{"num_hidden_layers": 9, "hidden_size": 512, "num_attention_heads": 8, "num_key_value_heads": 8, "head_dim": 64, "intermediate_size": 4096, "vocab_size": 32768, "hidden_act": "tanh_gelu", "norm": "layernorm", "norm_place": "pre", "norm_eps": 1e-05, "positions": "learned", "qk_norm": true, "attn_scale": 0.125, "bias": "qkv", "tie_word_embeddings": true, "parallel_block": false, "init": "normal", "init_std_qkv": 0.0168, "init_std_o": 0.00395, "init_std_up": 0.0168, "init_std_down": 0.00395, "optimizer": "soap_variant", "learning_rate": 0.00701, "beta1": 0.95, "beta2": 0.98, "weight_decay": 0.043, "lr_head": 0.00473, "warmup_steps": 60, "schedule": "wsd", "decay_fraction": 1.0, "decay_shape": "linear", "final_lr_fraction": 0.0, "batch_tokens": 131072, "max_seq_len": 2048, "doc_mask": true, "z_loss": 1e-05, "train_tokens": 511700000, "max_steps": 3904, "dataset": "wikipedia_en"}
Each number is 128 + 32 x the weight over the matrix's rms, rounded and kept within 0 to 255. Layers, rows and columns count from 0. Numbers have three digits each.

# layer 5 MLP down, 512x4096, rms 0.182, rows 266-374, columns 640-767
096160137142144123149156055081107154119113100163188145144115126155159126215104153156090138117148094058125106165123101079124164079050216152064116125112151161072184087163161154158119110086149130135120155167093150136129094096168137097091086203138154080121160126126083131161156105145138115145131174171132148129139157096201127120189090095140136162155150136102122118139040078115151122117120
144194122178116099151119114094189116134128096081111118138099138127150102125145125110110173139097121231151077132101139128126102141133116126118125108179146229198101134106110110147129106096134158144157140129112138103212181074091080092111084146101153155126159108098151087150116187143115117180087133178108080117165103100114087119190141129154113140145149152112069133074113123146159122158126
128181116139131129067127078152155170120150098096159180116129128140156147093085106143105131173142128135136118159054127128142109079151053139095094129181164128147130075121138122106091049152113164136068135131159111146113115175108151134121160119157138136152153138093069158134127118067125149143138101137075097049134122108101122125206124131125117120086091097158117124091109095144111107146185
138150149069169129052084127085128117081118102125154111171176109154127146167120104185069181131181171108136139154060143133102196137122145095116116132162114159076132118148120110120090114114089165148133137131162156175182091123136140129134129176120117174107155134061142128111148097098169138075122109200116066113090107156108087119116127131126146057128146130126172146074116104119139169131150
104148107065165085122145115114065159126113160113138150143092152118138143078150144098052117090099148164146186126148162106108144140134128088144167161135161042110181207108147125106124095160120126109088131138166156088111098119137164139105186074141165085146194108226075182124183059144080152089119140082124173182100175108187088107068160174121139072163165109120099108082086140138115148165128
122144153128128142122116119207107124155189166127198195099089135121111136139073160105170119125156140154165178192094084138157130147116107094119103128077208119133157181105041149152145049138112148120150095097112149137129102176103177165164135104129108061083147121072110074110135144130096191150127131155069145139103129145141187096171094096134102094120194151148117097128077122179119102118108
144139137072160086149109067160106117133144057161065071158120089174129139134078165039147179056132153092141144107140079097139125088111123125131145135174114150085089148098122085106149162127133155145106137112151162111152156164109152105140138222139158142077136147067137141072123155190124119170186142131202201075169108145167110109068134114149115109143206142147158103116067161139110141133139
155091161123227038163163141123166147073148080137113079140151147046110114147142136099110146114174141103112140143121148137153096135130148138138105111117128146108123167093138109190190099091063179120145122122116117143159109145126183142110095125157117090167111169158170078093149123142160131094118109147135071128146139149133160130074166158140130113096102091109149105093090134102076062100140
062140139154156135112120136097084118117129110161128150083046150154098120107147117106123191148150127103160097124123135108134130112085111138095167177123109125113134119116155113145149169125129143135112079130147102127113174081160160080094128150079088143109163139118121189127115117131135146163152114132125124162164074126127141132160138093121098092182145129126113160139140151136105138105100
106154163128173114105111113074124130113111124112088123186130134123064086136141088106132132145116109144143172093089152108167109152093177191160140110135064108117138140127103134145125178128138121132154133157092093166119152076121118122104131101217101155107138115140108092104092120063106134120148131151101143099111074079108170101064145131082138160133140110087100091070106124078090183137153
094134070116122147136188190121160123111114103102193071183144138087119120142144162114061137098120175114130090125116064194113115107174128133198128080191097156114108140135067142144187182105116151182200145065114106151086153155079077088122155096165073141141076129055155079107096085143188133139124071122140154103130109133184126070060142116151134130126100106159165086173122138159156165124176
179144197109146119087099158152071137156150142081081137099076129034164148157162127099095141167098124120117092098132086165134144151134149118117160115045125103120103136120112201127135178147170115110110080119111157134155144157146153131171136055136113092144129135101172161174114121115072198106117116074133127121120135094134174154124130117120124139115092124119108116108111117094043166123113
174124092060142141173075083095104112145140109159142140166166117173100114143107114138137129124164095054134169091117122128104135156100060120111127076142100141116141128118122118150126060082049116109073129121096078134119076139176122134138126137088165095102119121057181122164202076160106119157099128155120091157148152169122173136151182066138153106059103120134103139165117122145140095118114
080094120091166138079105088157166107102123120077083168130085116132121076124092117123063115068140073157220142119124141113099164203115075146109172091118147134137189064087139162030177125139055135094096137092129149097133128138096127149144138129163119137126134143084151113107146164140147092147144108081174117158148150115109142137163084130119223072174096153080160101125167171129155175163154
132181145095165134136160120107131156117096129173118124134098138134213092126098154170136186149094070116125161106194209131075164159102177116130109132165122111088153123078138140170126146101082100142178120105113169134045075141073117162162074088089098139145134057195133084135116120139101116119099093136131066108132161090158058136088152129161119113100036105097144131189171050094073157173103
131086142116100154150060102078083120138151110068078106128161101123080108179091127089106126095142144122139115128107143121169175098121142127130178085207118146142147176137098109140135106118095118172089111129162078156171144135130119085157094125124151057121115162061139111126119124139114102129113118091133177092120132139203134138102094094128122053147133053151123074062115101129079071129153
098126099171178121147117126132115140129175156219121111156113111118098139150121139076107138124083104200064191149100113103139165130199116131110106122229108148099140088083164104109108112128130172152171099122128154188145177123139189165143141122181124155120110072109103133117195117112133112158111130127116166116127093103132181129159138086096176092113166144167151156134188132145131110077145
141059120090104084095155126170166112153120121073107118127112035086137105147149066153120076082134121101136156126056127095148060149165126180100123191037126104152078141157151139068139163150147126075145141101122076107154140115118139108084120175119126039122095141094085123096129070156127099106135087092167125159083119135098144115137145096135129078092061130144152153149135137130115112126082
098170154118118160080133080127116090122099211134119060122107112158185165121190086149102134099158080138091128123190119108119181150095106159171159155166146122070108120078140151131148152130135098151095110090124113125078160148084139145095149116169097070153131075133178111099087096135133114142154120173114116145045084134144184138093083203107079126125141161120099139136145109124103078116143
037184147137058112122144074125082100166149184139087161135091118150067132080100113180127136129127052093110147112135105112080083100097073080136091073144148161108136125124138097193136113080135131091183079119157157075136118101125153147139145104161176160128126144117135082126100146082081149105114150184169124102180089041092137172171121133101184116091118135143122137115143144078147074122132
132146151159108138136187114082120102128128080159169080106073121132203146099087089139127140187163177100159173196150060130092122133090084098139115165036118143141137073125137126068140141087116141088129136155177139113119111114137127069109136202073129145115129123101107074088142075146140118161142086158142073130136167134158119119114178145133101111096165111099151197128074157124111142119152
112103181115125096171153126113120082137111109142127076146153116139095200127134149155124110121126106084148085082152136103178072158137121188115092087124158095097151140116090122173134148156120118114167093182163144111102124151131155120181146128084075088156117115158145126134097177160096154182144085156169203147167095089128103142089108199086104096123211130099115096123153098101094141183076
157141083054130159147080058137142125142111132134097123097134131124087112131128139135173087143121148109129128109140069163104119108097121159168144111124160109088148140169119142122121157130058141073131096087101148109120141081125141153137115134153191115059139115121107082121181174142143116134107189133147176099152143132201160172159121154072138090160139151163127145104206154145188076137081
098106160118107088140146125130111095149088106148075098141137184107126119107122073157141089206132052141175125118067100146098125092084128052096147077178127123140146149170156133121136121117128158090150153144138195106193133141077131138141123086141078133136087076126103092120137148117136100103105079097080117105180129084130160139123144192122132114126110122154166176109164112139099097149130
122119147115150105075121171136178091145096098093154170146086164158153098124127128082137145130161150115158089137110103150136122087096156081115118162201083145135138117089077146106123099140206176140101097150134132177101178135154056111141103141155140070100107138160093114121166105108109094121183112147120125151125095136140117116106106130068062133141229119096144126112178113102143137130187
152163124139085129184093131094155193127169111158162132136126166173126127171119134106150120202140119115051112105134115105078106112150107094119118099097084073081133120127116136155125115089097125121160161163088129076114154122112147099119104159148116123125091152153108192094110119165075069097118121140131092132147117153101121114191166107126142172142067157159098143095123112118145128130144
081170178102166120116121163118091150163151130088125126088129099118109121095135078112127142089146152095139161120136143105156169094102176115107173120112155080102076145125114181109114117083101117171161122129172120165172082115120109066107120113119187156104130142106119130118156162162161173108153087136101103086098174191087186045158143122087158180187134140134118161170116155113125121085167
117124124075120108119144180163187123120157118115186147077094082176095125120097134119169142105120056110195215124144168086092138154080112130091157084171088221129176135151146149090101094082109051144115070112122163112149118112143107086188109141106160119119152108162155071113168160151120140140125165139104097164140135115129160160168154126192076118147207170101078134095107128137160120129074
116129150073108129141139153152157113162100099088162070198133169175171109125123124110112125121107120121176122160163134134182136151197063129112106097162107062158126119024112132144121111143101156120067103138135119147148099138105075111217115110158137108134124107172127132143106108129127188120150155110115137125100159103168119131082127137091139161108119137140150087134110113142100122138098
093078092156080091184146240148115050116121148147094107195170107104106065161113145088137126107122102135195181118141099093099108124132082091173121148161177149123117152102061138067104137121091081111146100118141130066118112116073152181091134108098056088065107126171111113114120116127166107153126110175079118175156133138069143123102181119090092101127156132071122122086130128118148160092111
137094174118139183125025191084136144149115127095136171090129080115151120164126110101149127081140160124158154098125137122160136146125052100161112125116141191114131106087153137214119101189128106115118144183152163151139136123105150140170155137098167063101120096069107154120110157180162142165130075122172042113157119120145201142116108110162171178148174108179182140139057159142185195119125
150105135136132067118162144172113128151158131101161119110120059138087129142119159148154101152121149151147129142129132141103169129212152213130096129138086117093120138142219142153112092093076115102123123129112145121197160108135160127101065169087121082108132160129115211088085172109113117154085169139105120121123117066125176184162155123114129100123086155123152110127141164123089170170174
101091151085131142132104117130122099099148137131176136137112147166177118121106124140087146166162154127157128163144124154188101119159188143144138187133150126154137100202097064102121184104071195063156114102105122129076130098079188141134092084147141190138166094216131100129109124120120076159156123120146164151137140179103178101156096131076188068109099105080117106125064099146074101126178
091094150123055111117121150096132102175134212144106172097178044163124135125156106149108109085128118117123096164157120112088109154156116106124121099080112091121130217117049125169152205079148129157188111124106096180162104120146109128088107125127122124101158090146160149074083132156098093077142108096124145133122091094097110113092072107177082133160109120139072081177142111085125108125081
156106139160143123084099069133150112112057113063120130132117128164118085137160084057076134119093200171090144068129134129164091126135200091078153116142122132118104134157117121135144164157128201099115119080177143113128154153179143192092117119086157216120123147077166166115085132145128171076115184128151130124148118115092111093102150116071133166106151184098136104163097158128175112065083
119199161132099154111118116113117101165133107122087136100090089134145161053148119103087114123104156148093116174070168148095191044189175076111134071120108176109120126160123153128111169148117109124110144136114100125127139150129166157113161102142104159148135099173147116138148183136103131087075135131095165108160114131131101168107134093144139126101107127129145132137167141100133152134128
139102161123109123084113126084108103046195141172138098103124136171143086052076153155158141105158120121118085140107091189113137159087169156144131104132132099109066144128120176118165092113082115179125200118120131107128138083135079145075171066094074116048102157165153119159159119127138160122114108146140154155197129116148109103145118118128150142127145143178104118125159101161124120083135
085166095145147146126145129126132123117153172122115059144062093112156090113115119172123149175182182177041131136077147094074141134009033116125117068053154124145163151181142122139136135215154102156122121189124063109116107137144177102099123121163100121130064116161122101109129105103145097152126190108143124106173102146128167136055094155167088122116138153110165119104094108201108157064143
102122114090092158126137127147138087148163122134217061079097150141104093155137147065151129106099175104171058136163073193162088163081135131166138081148107139114048121064109119095117113191104132124094066120143074178160152161154100152103106095109094101095105179088189099106126147158171104073127141057158094119130128160142141219140147086098105078134115163128148098181101135173093085136121
105149112118140137089116136126148179086131096066050140071112148116129139146140139119110137126076119112093176136148108148174155208149114137105120115108099161112138182134170091112156098138134101173149106111116124111120139150110100102084096088104146136093158085127160119127110144148128107123127141142132147088135128121178115168138111074124157114120166116125115109134174117123141111097143
126059117126111181055124142175141063113059012077176083175126168126062095103072153056197117129130122090125139150080099117147160095116104131167141175107156113168150069153202121108113150096157153110088178123158138117069089126091108146143076110139188121098134081079079115086169131156097184091151100063144140069134142090065094104092103134118090126118095108134122110127144117139157132148111
096106166106144073185129129082176112161136207149104123152126118124141173100097132118095102141116112105135154126201105102139134082117131138165145121091107137129106172140164135114123141146106138120134136092142106060139133156140175128120114113130113145184118119119172168149080163173152143106165102099100139135190132121157115183088152155136075134113209131166084104140115135127158120124120
100106134142118172144173087057179149110108138110143108115122164138174128150092142138131131116123153129178109122124182139084130143132104158119126109137117125089133136143084117118184159078168098095168173113124117186099111109086136148142115156132119138173140063097110149111166094120167125145146123152107117146112114149127143095173160114142146120108158117107180137128153147109163125138159
084195116140095116112167155151105148133103134171223124132120089164070140108093126150173115143093123125083145143126052089133156095139146142172124133062149118145234128133206100171240137097177149172123140126091180113097132132144105121103156111103237081093080133100170149187122159099111150135111142112116109121165105091116124060128104112155181100137121134113092105173149168176116108137131
193152123066133136115142144096146134125183150064129122138159091105147100167124047105119129144119201063101066159195151157158110088141116151185134101150158162148125104103135109097113137112156135121082115102122081106152090134106114149112117206082137133121116141156130086116107139134106171154140104137110093099159155101176161150138139134152144088122152151142162161089106116151086105101111
136170139101126132101091160127158154161159127108098126084066172074074180118067130102107109108128084119171106072151114142058140076204159121131137159118133105141186111174077159155096077127172172145043150117123085061083107150125139173113136124078064086172101156137125131093137153146119098091137149154175049101133064120120087131179143146110125063132111129155161161088211153116125094085137
161131133070105129128079169108088124140131087164089159135136133140057149048088087134131072141117095107057166147104164099053153097086067134115119196143161165074108161130114113150145134142149219097144131156147132144138162099080086110152086133124127150098173139106161151140185070130150143152156131159171111148123106098102152137135116130156162070091153133158035182135140095116116172126125
148113160105122102121137126138146081071103132132112154140102093082143127105099128111119123123129161180160159128065120128149134149029148180111145063123147136115114097132142138173185129134085088132096088117134119110120128116092104135149141078150163081129156115130120093121140097149117129151109134078055117204137147152072127138133154077063118138142148108168142089193114178136102106131138
147071110150175120089151096117123175108117144126124106145156113105174175126127084158174148079140126110135185162125159118155139099101083082124163146204102132101135085111109173078147132090118106087140075146139209088104132146149148119091110149087152115104175150082086167104093120129072121101166172161131091152170089138173182110121126147122095092146128138114111102117121141139125118146106
123130063141125085137113081093079122092091111144085174113090126049117116104119128139118177098153081077081125084090132055101149088134140156156101152130051078098045119137117101120102102147084121114136107161098202134138131072168139071108126142085153119122092090079138116141076100058168126149116178058082139160148132200172137097204121148129117141115150110140136192147070160081104143160112
109095168156118178170107132081080117119179080182156109136186104175165133109071199072113127134124105095094124153136093157109095156127141171092152149104121149137129198093147160131130164150123153112141135175108152164097149152133107143158077100146097084099152121175140121067114145114139092109128096103103152114163082122147128141110145071147096123127129134138095150172156123087205052105083
166067137108110180171140114128117118087152127125118129105138121140153148100093101132127112146181140104117165138155114142098122109102115130151121121129129095126061089186181143177148124132112091162047096135097126107138128156117095132079087192119130103154129130092132085116133094133139078127087111134097124096125179163197189099147090147154139118102094089119115145132135124077093136087110
177067103146156096145062174090138097165097077127148098157104154134111154169111091119152141089117126109138130156134142094117154127104099101114077145118077137093121122132106115095127079114137067126192109077103133173092133097150156070196139161098107094132137143104078168099150144099128051170111122152147151159213090149123059105113114153102161087118141197115094117135133169137076114188098
125077099140149096180107028131125087088129150086102159135159077118126053094168114179085077179134106135172155132106118145113137149137204145141135124156151137161055140098157152147193091122100137156211132128147095120103094131105139108070160189123141129144120133098126197099130050139066111140131138118128125118151086191170023129110126134076147135095119134098226071145135156098145174172099
131131134130101147116090091106081096108135124081177189060105079064094121113138168172141131153102132157161153109134157110134093140109121129175139131114150164114093091097123122112148093142132110072167150135132126145133130166124092182146084174116164139078208055088058152092161133118116131126148155074128121094109144157100143102161138058153059098157123119091164107114157136107130111124079
115106162110107154158122119149157111077132141100094108164106077119083151163160181088154132166141147123108143107158136095166091123184078148178122155165052138095146180050138148119136180140117165126106130070156108117153157111175117160118174186145126092102124113146119172142126167173070092109131150181126162122113093131140134129141165104153092088162184105095162176157132055126137095095167
132176137172119135118134130107114111105180127162154145126079121114127124106130127169117162108114124086114094072174100057142147086167100094097138154118156131150150094099133160088110086120134106105159077140150154088110143133121140134150110108154180148145127174107107119110120104134127141130129109107143109135114101151133115107195166124108111112110182104144113153120048158124119070131160
037153123111165151126093203122083163135104229109127109193111122131121167091113130144130056108085153147136182101127086179112139149062166176138089148114152128117125121149163210127098104079141171167178096116194159153083103107156102139209159164096138043132090092140052114109151143116082161099168075140169187075149125150066141129107108144113142183141122182148120083176116129085102168107126
140218137152125139198108129084132143121142096093106188160156110200076154139095172084139105123114161103170085071157136119141130121087154133153143060134110103101119140152151140100104073127075148173100102178097104089082159136079134120132087112096155082125148107101098115078117125149158140125131141141129124128125111111091139140133159074119158106112148105099130111103134139191177150121113
145118184116190128154136173129156158137079179101165152096118088074045156093107125128100084108078145123136117153109135147155039112102201161122102125146169124138100191175152112120081166146186131142087136114089147155129141137108105081152085139119145137140130090097111097140132138139153121129169102134094130075142094099117091108120099106159176138143151087131143153071107131137125091126146
121157126159123134166151171102150113099115167122185162088163105077129127142092145144065177093155114141124098119113092138071102132145145180123023140126151179181137144128118151116111082085128161124110132111086134096135114102126098117164166092102177131140129131116118099068157122146117157156111081121136092135175137119094138114155118187128095154096071134127136126100088098109120145143138
152155149086112137109144092150125117151102142124161116125136100048129148121138133122102127139085100110102154092118062119092122151176125174226116106132116093160124080104131148121156089175158081108141123121112184148085111152090160123098081091139076142179132093107152144112207125149088186188066156171124121115162091111125076138155175048131163099107143126165104124141138149149124151124100
132152174138123125174142132118150158205143085116087143158111078213171173138171168114131109164067193128137124124113165105109144103092123093177101093137094135098076188127149122146095110141112127136077141187109116156157107145121199099193175105088180134163167082037063121119105090181062200135160149022112131152137133178098103134137174113116116110168123085163105130075142138107073127132108
112131113117142190125136243085132116099094141142167142150048139136137171117154115130124115151141149156094119125078120152108154111130094143106152087081129092158138121153119149103142093132170052158147113146145103129160144124146132132143136123112171176051127065140114122122144124152114070154135085059119116141148076119140117073115123104068114190042143135120111133147130122124125128141099
150119133101129197124146139124076161137119155174172131124138157067096160069164122143123138125103115159126161109153131100099143131097179086128139123112136141111159168122111177084139141162195142121134118126115120152135090135183108102124139209137142170165113097126137088144199114164096093163126157080121114111155101140152131108119123149152133121178129105164104078182139177140079153131117
179160108167154094135137097155114213150093197108156142121160128179128128165110109153124121103135126132145086080178107138161138167145098164089124122151149126143102155122134164129138149126113176123157069093173129168176131132180137059138139103157109126117143143163079058134125130124179122161122162151156128116151119167161185111110116170142131109138126108158111099057081110144139151116112
180128086095083183072110068092154102093087101104065173139131151099133163145119146174111113144155129129146140106147134110069163078148107072144170130040127101185110122191144107099113131124083147155162154149132184138138132139113061126126199098126130184139138124160143121147102088127135158130134157119107140110110094101179177111187123113176117156137144152161132145165143122150157191138105
080168110095141058173101129102125101168117097149125130114170125111109176127093183116134084095130131155130100218103099118081086029130111135134151149075136127106140196187099109158117121110097052099165101125144132169093148128124139174135104118100183104110135137090113142148120145123111156094163134123106097129211083140084123099085107079117151118148123139134117151189125079108099118132118
146171083081148141072117094101100150169157098107033177178051136133077149183126148141167121123171152126135165141182118125096147123120119180119177143162072143119180112136147096141103158095125177149143129142118078132094112135205105156125173129164138122146080166117146144146132106162160086146115123126159132162085156193122161138135102092105161100092164157125101096113086120147178139150201
131098147091172121099101111101177129132150103230106081139167066057121163130116156115124133133085132125104117090113153155093175101134119160166123150170190109163104110115160147073181098135161151117142083128081136138176146173183159138119130136104098103123112115099131115108093217128123165069133136170132110074112152117116133090140125174167134094170153135124122116146148135165129122149128
099066129142172083087130086127106087152113091116099173133087189035151097138128154135128186124143125098213094092068153117142125128127076053116142112124094062102174113151114102111167134111119164171172132147113133169162064120149128146105133142142134142111137091167118125123098159096070158110054136202102118037100159139092087144170136130120146130062110130146125116077152132092107100043094
046125075139104120136133133106126117173132092121132131183117177133162117110155157092134177160119158125117135104128146145126081151139077096124068131118117126091084082075130085080154113139135122131111146133091145134044131085088130145114101061120146157154076123112125088115119083110173108106109192103101115118199112073138104131154166172074140178156149194073131139079121148147147144151138
147214164156157069158192147042094172144162149082115131122082183062155074187149102090092124144106105106085197116090087096144088165126095144111106154134066117133157116101101211060125084108183130144094121099079131130134100130121101143046095086160142166153089099124108121138087149165176193160166131171147148178184143124151108108086165175134121130167122202162069111120130153130094096144126
108151114097171133184116162157124189148132061099154116138092079132141173183154092133085152152093160125104096164109098182164163077119114090120125104111123093128088126101138077112150117164119086154137168156091163126145149109107119131121097142201133142155121155166060062131098119125137119136105175093066190098177076110131204116097108091110138125129108174126110098137181118136147138103149
109125154114110130158133084129143114146070176179017148075165145174145134109139127153211138123131135106125163058114122111142092150103164158136121126171130179162183189100069093140108127078096116163155095141163115095044187117097158116116137163120147100124133144115044146140092131124143178132133132171136070150098115151122134128185181029101063108127112143149133116148132131129136102150104
164106158118164084116075143119138127126153089115139180124072115108148115139127173139098148118103137165131121136075121140069140149154133116125147149091113127086078122130107152163102110178105073141134134081121092099152131097162149100111153146112137121118163139117147122128171211126087146103153144124167078134143143158113163139099128131083179142101115112100112171097174162130148122131136
165141109098109118156118148096120108156161126145114114186158120100133104166179132110118178183147127080167142084132155167101093083184198147103134118115139135170115103183084125135096136126128058108149144137080052128108149114126101129090100153183170089141101138133146108117066129112070145112069145141090120082161130160160148128106140153155116131103147096118121163099134128133122146123198
112147161144168133122103140073138116177126145149155156135117169162058135119105122153078142151047154112142086128149115156083126134100145119091098123153113138121175102183167191162141125118129108156172140156125171237129059110139109076096152143140114187068139134131093133152138176114070169174125121142084156110132110133087126149117157098136153096144149177165132112076135101102182106115110
140168119087085102149155100134083119111153136149083132129128128123128172141085143127178125104113150094090139162146149121131144146178097147151158132077084123163183086149158153121147095108130128099093145123090142142186118112096127177096111130158164157121110140062133112154125075123105209180081161126174089125169125151110105136076109138094097097158124109074145166111132120142182131112141
156112171149109133078100136184114102193173113163145141110178191121147112121125160133119113167134118123084108203128105133094153144134115058122098152136138106124169148137104124143106132125152146127082100125094118176087077156087086141125042111153139142182099167101149185138130103171120132146117177128155161096145150172141094142162110116104075138110109085120150120048133120135160128147146
132171131099132173092191131146056102108174184150149147096108161129071135130130088164132127132121099069135172083154127147127128131106089121108123148105122125152151085114116171138104204168140079155137095121078134124133175093152112140175153126140115127126168109075130154133143062109123148085128156101132162142106104131139116108132118104171154135119151145185084152116154137148191137168165
078121133076177100130132142078071117110116078170180120113124090067054140107148119092122093125143108131064108084098168132156102111117137112152104141097144114127120152104143125114158124145116187124134082116107095128077137116112143124162128101144142176075166172104115096123120056107109101107104090123138114142083100175115133126114161180156131154147075144180126114067116135074160157134123
117063133052114113155073131156170077118138139173130110115104133040124060122147106099185110110131153140158073145147129222107086200105120122122127114132139091120112101146096140119105143141071092141117150061104155151096048154116068150126102099132095128146091133144107204130218194112154135108099157129120074145120140177136124150128099078059117134133066112071145117069111117187114116065179
024138114101171107132139137131127118099075183188118111112065178105132114115113090104120086112162047170182142151174080133128119114175137155155176143165149122131101090140162112160167095187105104079148084125118112098081149099131095149093082127119138149147078123135104093088083120120134160083108058083062155132115137168174122097124164210150089099151088170154146125181153092055108142098135
153067133144103084067089117123105127117116131176207108148147114164168108146118104078077118104133133107145105181162130136113157154110129143077137085084126146129088133103141175151109126141132129126199088116088109114080122130178103160095155115087121126115101153146196101118151156166138175150085131117154121100129124131154118100146112100164133124204196087138072143077090147116115114121148
115160084107155114154141159126155123150200122172101075126083147127116176130110115157166148121131130162063094167094108118168135096150111127106127164188134097151161151062070159092145162106124083137139071107128065130118120155113103139113127168123145130113141083150129174084115094126141149136130131145108132124141111158160081128132111147127105157142144068165163175134079101129125091141121
146152093110108118121073098185104125080119114136179154113165111066122132067120213105147112135100128089175129150171093132143138113108135182121118121090135160113122089094165144109090154128077188136158123155113132110156127134108098179142144105091139136065112106058142130106149110176137146138122144095157102127133077110103160092121089124099131152107150120068134149164092133186135160111154
163116142104113146121121102135118156099104132125151144030147113136111134091114135079118129071208102095121153079161149172153142136127124137091098174131074097101159133109168115127061118130073126123080133098092098093196094155109109166151160157136158113115099141137230134135121139183127187166134093129152093127140151123121173116188138115101085122118139107149135155144151080166116136133162
124101102082134104154063150169060163098093162176138150115088166141155110139172102085183111127194125113094157098166070122124134088106121112097127073113097128123154121110123193090140149146153128111104170085142134142115175146130163101113157134165116088130182150173117132097150095112128150142101208127144138174159065146160154127116087133104112127099079147125110124098108177104143150148135
091119134144166104098139187151172128132150122104118140107084063148129162134161140121146055132148147102134086171130079159113115150137130135174078082057204132018126084094130099142105103125118060107200169171138112137104104206138115111087123158105103139123106123139076150203110130116099218143072094112131156141137158115151088138081155107087102113135132101049106150085117137125077120141094
061133150144110073074119117149150094137128104098159131148109139123102162107080140124189154067164091109189122063136110105147109140151121121131137151111147111111169164141180134079168157142106097136165190150115082095134163127108163096145170071137183198150163129169106142119165128124093121127156136111146044120189059092120146178101179136110119097138154107116129101126119134174144153154082
144112165133179122134065134069073110130127122109083116102115140232102172195149137156099129103164121086114113093151119105133128145144083087080134157136131122164136144124159045170122130108175094156151093126121159090156092148119165067054154132128124095135234161068136102139203124150162104112134199166139185175175171104136117068125166173108105152104104183126112103152091068092107151095111
149057164099078183140038114165122104100160143122082104167115134138134128126163119146141101143173120158227098203166116121121121136127144124143135104183181171117071101130112147165168112161089135162152077129157157105121214108171111181121120128166179181136107194157132131106123115201099146121119130127183162198153090117116128120109113105099113102142170120179124162112181157119112125050071
087120114103115096138050120120147089109137044077097159109150156084159121137116112134143145157066135095134132124131132117153122139082143121128106113171138115147121117164105164128113120113121142141159138138159101129108111070121210121130129098078132133130146161075097117091134105085121155125104099151118173143132121196156109137178164133148165142180124113096056154108046120125126109123166
104112164151079119156148106146078175119143115146122097188144120210127074089120117119162131173117115086120071172140055143122175131098168119144175112076104086218157179148123091134079185092212086139122188060125130128128125097161053080145147104130212106085127182095095150116049116087155093139156121082115120162173128060111142084144105130128148121121174138126100052135192128138150113127133
105182139067128133160107120141151091128127147161140103121153100146108134192114131134123155121121129113124118133130215143088108106063112142097150131080088109130188060102087173141167107167146146184097130111103085137130135147146150137146145125123138104148124069190147090124142156129178129141167105158118141153130098151138133145122086083162155190062066123071097111139141114107134153149150
195052060157125061089151127157161165082113091090086126152122149064110143133098118108130145126114160116127138120076142148174089122114155154175115148226083113126110146093128118147070169132151082124211076145117134120195165151124112130127151079165123127085111100114094148145087152153203132101143121173093171096073134133109106143116129129096134067103152096098127141122141116069127150111173
128087089083133086102105117108133172112135151107124144129115126117142119098144159166120079094151131098124094129111173129112074168087154095080115122094158112137066114185102157121148159160164151173151119154160104139122071151161073122094170039138170113046114091146154160177158069147121153147160141156124136187074091094068103127122131153126099104161148120121062119131109170176141107155123
152107078161119062074120066137114171127119093176177140082158111040158110161130133178074120106125187099175101131080136180107106102143107171159089137067176109140113091108111168092143209117147139128090114153142079130114151089156163096107116126132137120153134100143066205136073145163147163144162125103143130147157162126191112090101102098100125136149124128091114148130185178108117172131066
157132102134150177058122169093100217134114117152140105116151155127175072093113109100159138147147110108084148097109104132125151136152049130157138084081166107098099123130141139131092151116131109125126121170117130108125139106121133117130086104100069111165139096116125075106138115146101095115118148179154105117115114115168157177112156132080127096150120144125099143174156121136131111085111
129163083107120137161085141102123145071120118170102127133114127157175126056129169139071162097104153142067169165073135115106125092121086086133142117208137122126109215138093171096108145108142109157104108146112149145191091122170114165169121105118167139100077141104082090112170159159167132111177060108160126152104141187165088093066188103142065070085142169185106063145140092136071145134135
048070105119163151183143171148113120174126132157119076119139185103202135143156153178112137086158147100159132106156097150138072158081122114126136124047171135153105140114120134105134120107132106126041111077150104139149139117154126075108082153091041100161183144047101092093111130074167091123121152086136120099083130172098117151131078175125105132110168113078098144156155090132072125135077
055108181160138064117131145125107096164129210136116131080110122136153121199111184094118117093139129142110127162079161095153133126130182151121108150098117100094107166150153098160122168149192143098114105115140082185116193175122134091151089089182168105157120178178215125177180156088113096068160172131093129125145122170144110118157081101132110110103162136086126091190077112139117110154132
107149061158098108157169098118070128135116068161042112137120106140175089090110169130154125152174106127126148155120159057138111081135184114109155146100112141092102161140125092169086151170157116087085156077183152133115159162107119115134111154121123150114160214127172022077147137057152136094160129125105106115164148150144082125103119134134105125153196113097097127110093118125121096141124
155113141110116151150128110158082142104105187142133125093194151150173141130166187077157204110154131148088143126086115108135114118144120158164134112151136107122139217105154096139182101134086222159116171116097153185182105070126123113124149105127104158134149129069121095144124083137141125113089139121104130114142149121155149148120073127139107076162094157099144102091121086110052096140122
111097180123143109091113115162109098104158159138129132062082108218108156124096097155145108130145115129072100120066161139179136134134101097093151143085129101115122122166111151158133100142143165119115157120174113120147095097137116171175184133159139077116111122151217126117098135099130167135093131076120148114107151168128108141139086120102146078134125157198159216154044122092108082091152
158087099155185121123187080124132116108120145067081094100159170067091103159108097172178128059093097114145111151101153139180096161197121142092126093108135148162145149147126211138104172119212120155132157122109091173161145132134157166105121155100124162145134084081115109100179135173150097106090068104116139140095105080089156114116135140152255100158135150085107095094158076103152160075131
205049107051143104148137109114173107164130111097145103122112095131164157121201156169134132110077116095112101092209148113122174134223144077187087101154121080118137132141075106112118121126108069107108150115139111093164140165130063153113107116127213087053133120164084143185140134119154147126132104205069163084138145171139169122078128149099168124108104070104158133141138104165087075131131
130091110120092105191138108122107068123117132106083131145123121156186077113110145109109090144118169161106128113150150100186181108177175128108127163145146228158180092155104163167156077168165143141095128115167122126094146116134115156155120095164069097141147136145116112116152117192173171133085092127168126121102110126122090159136154140117125086163098164101132153146149152120095111138143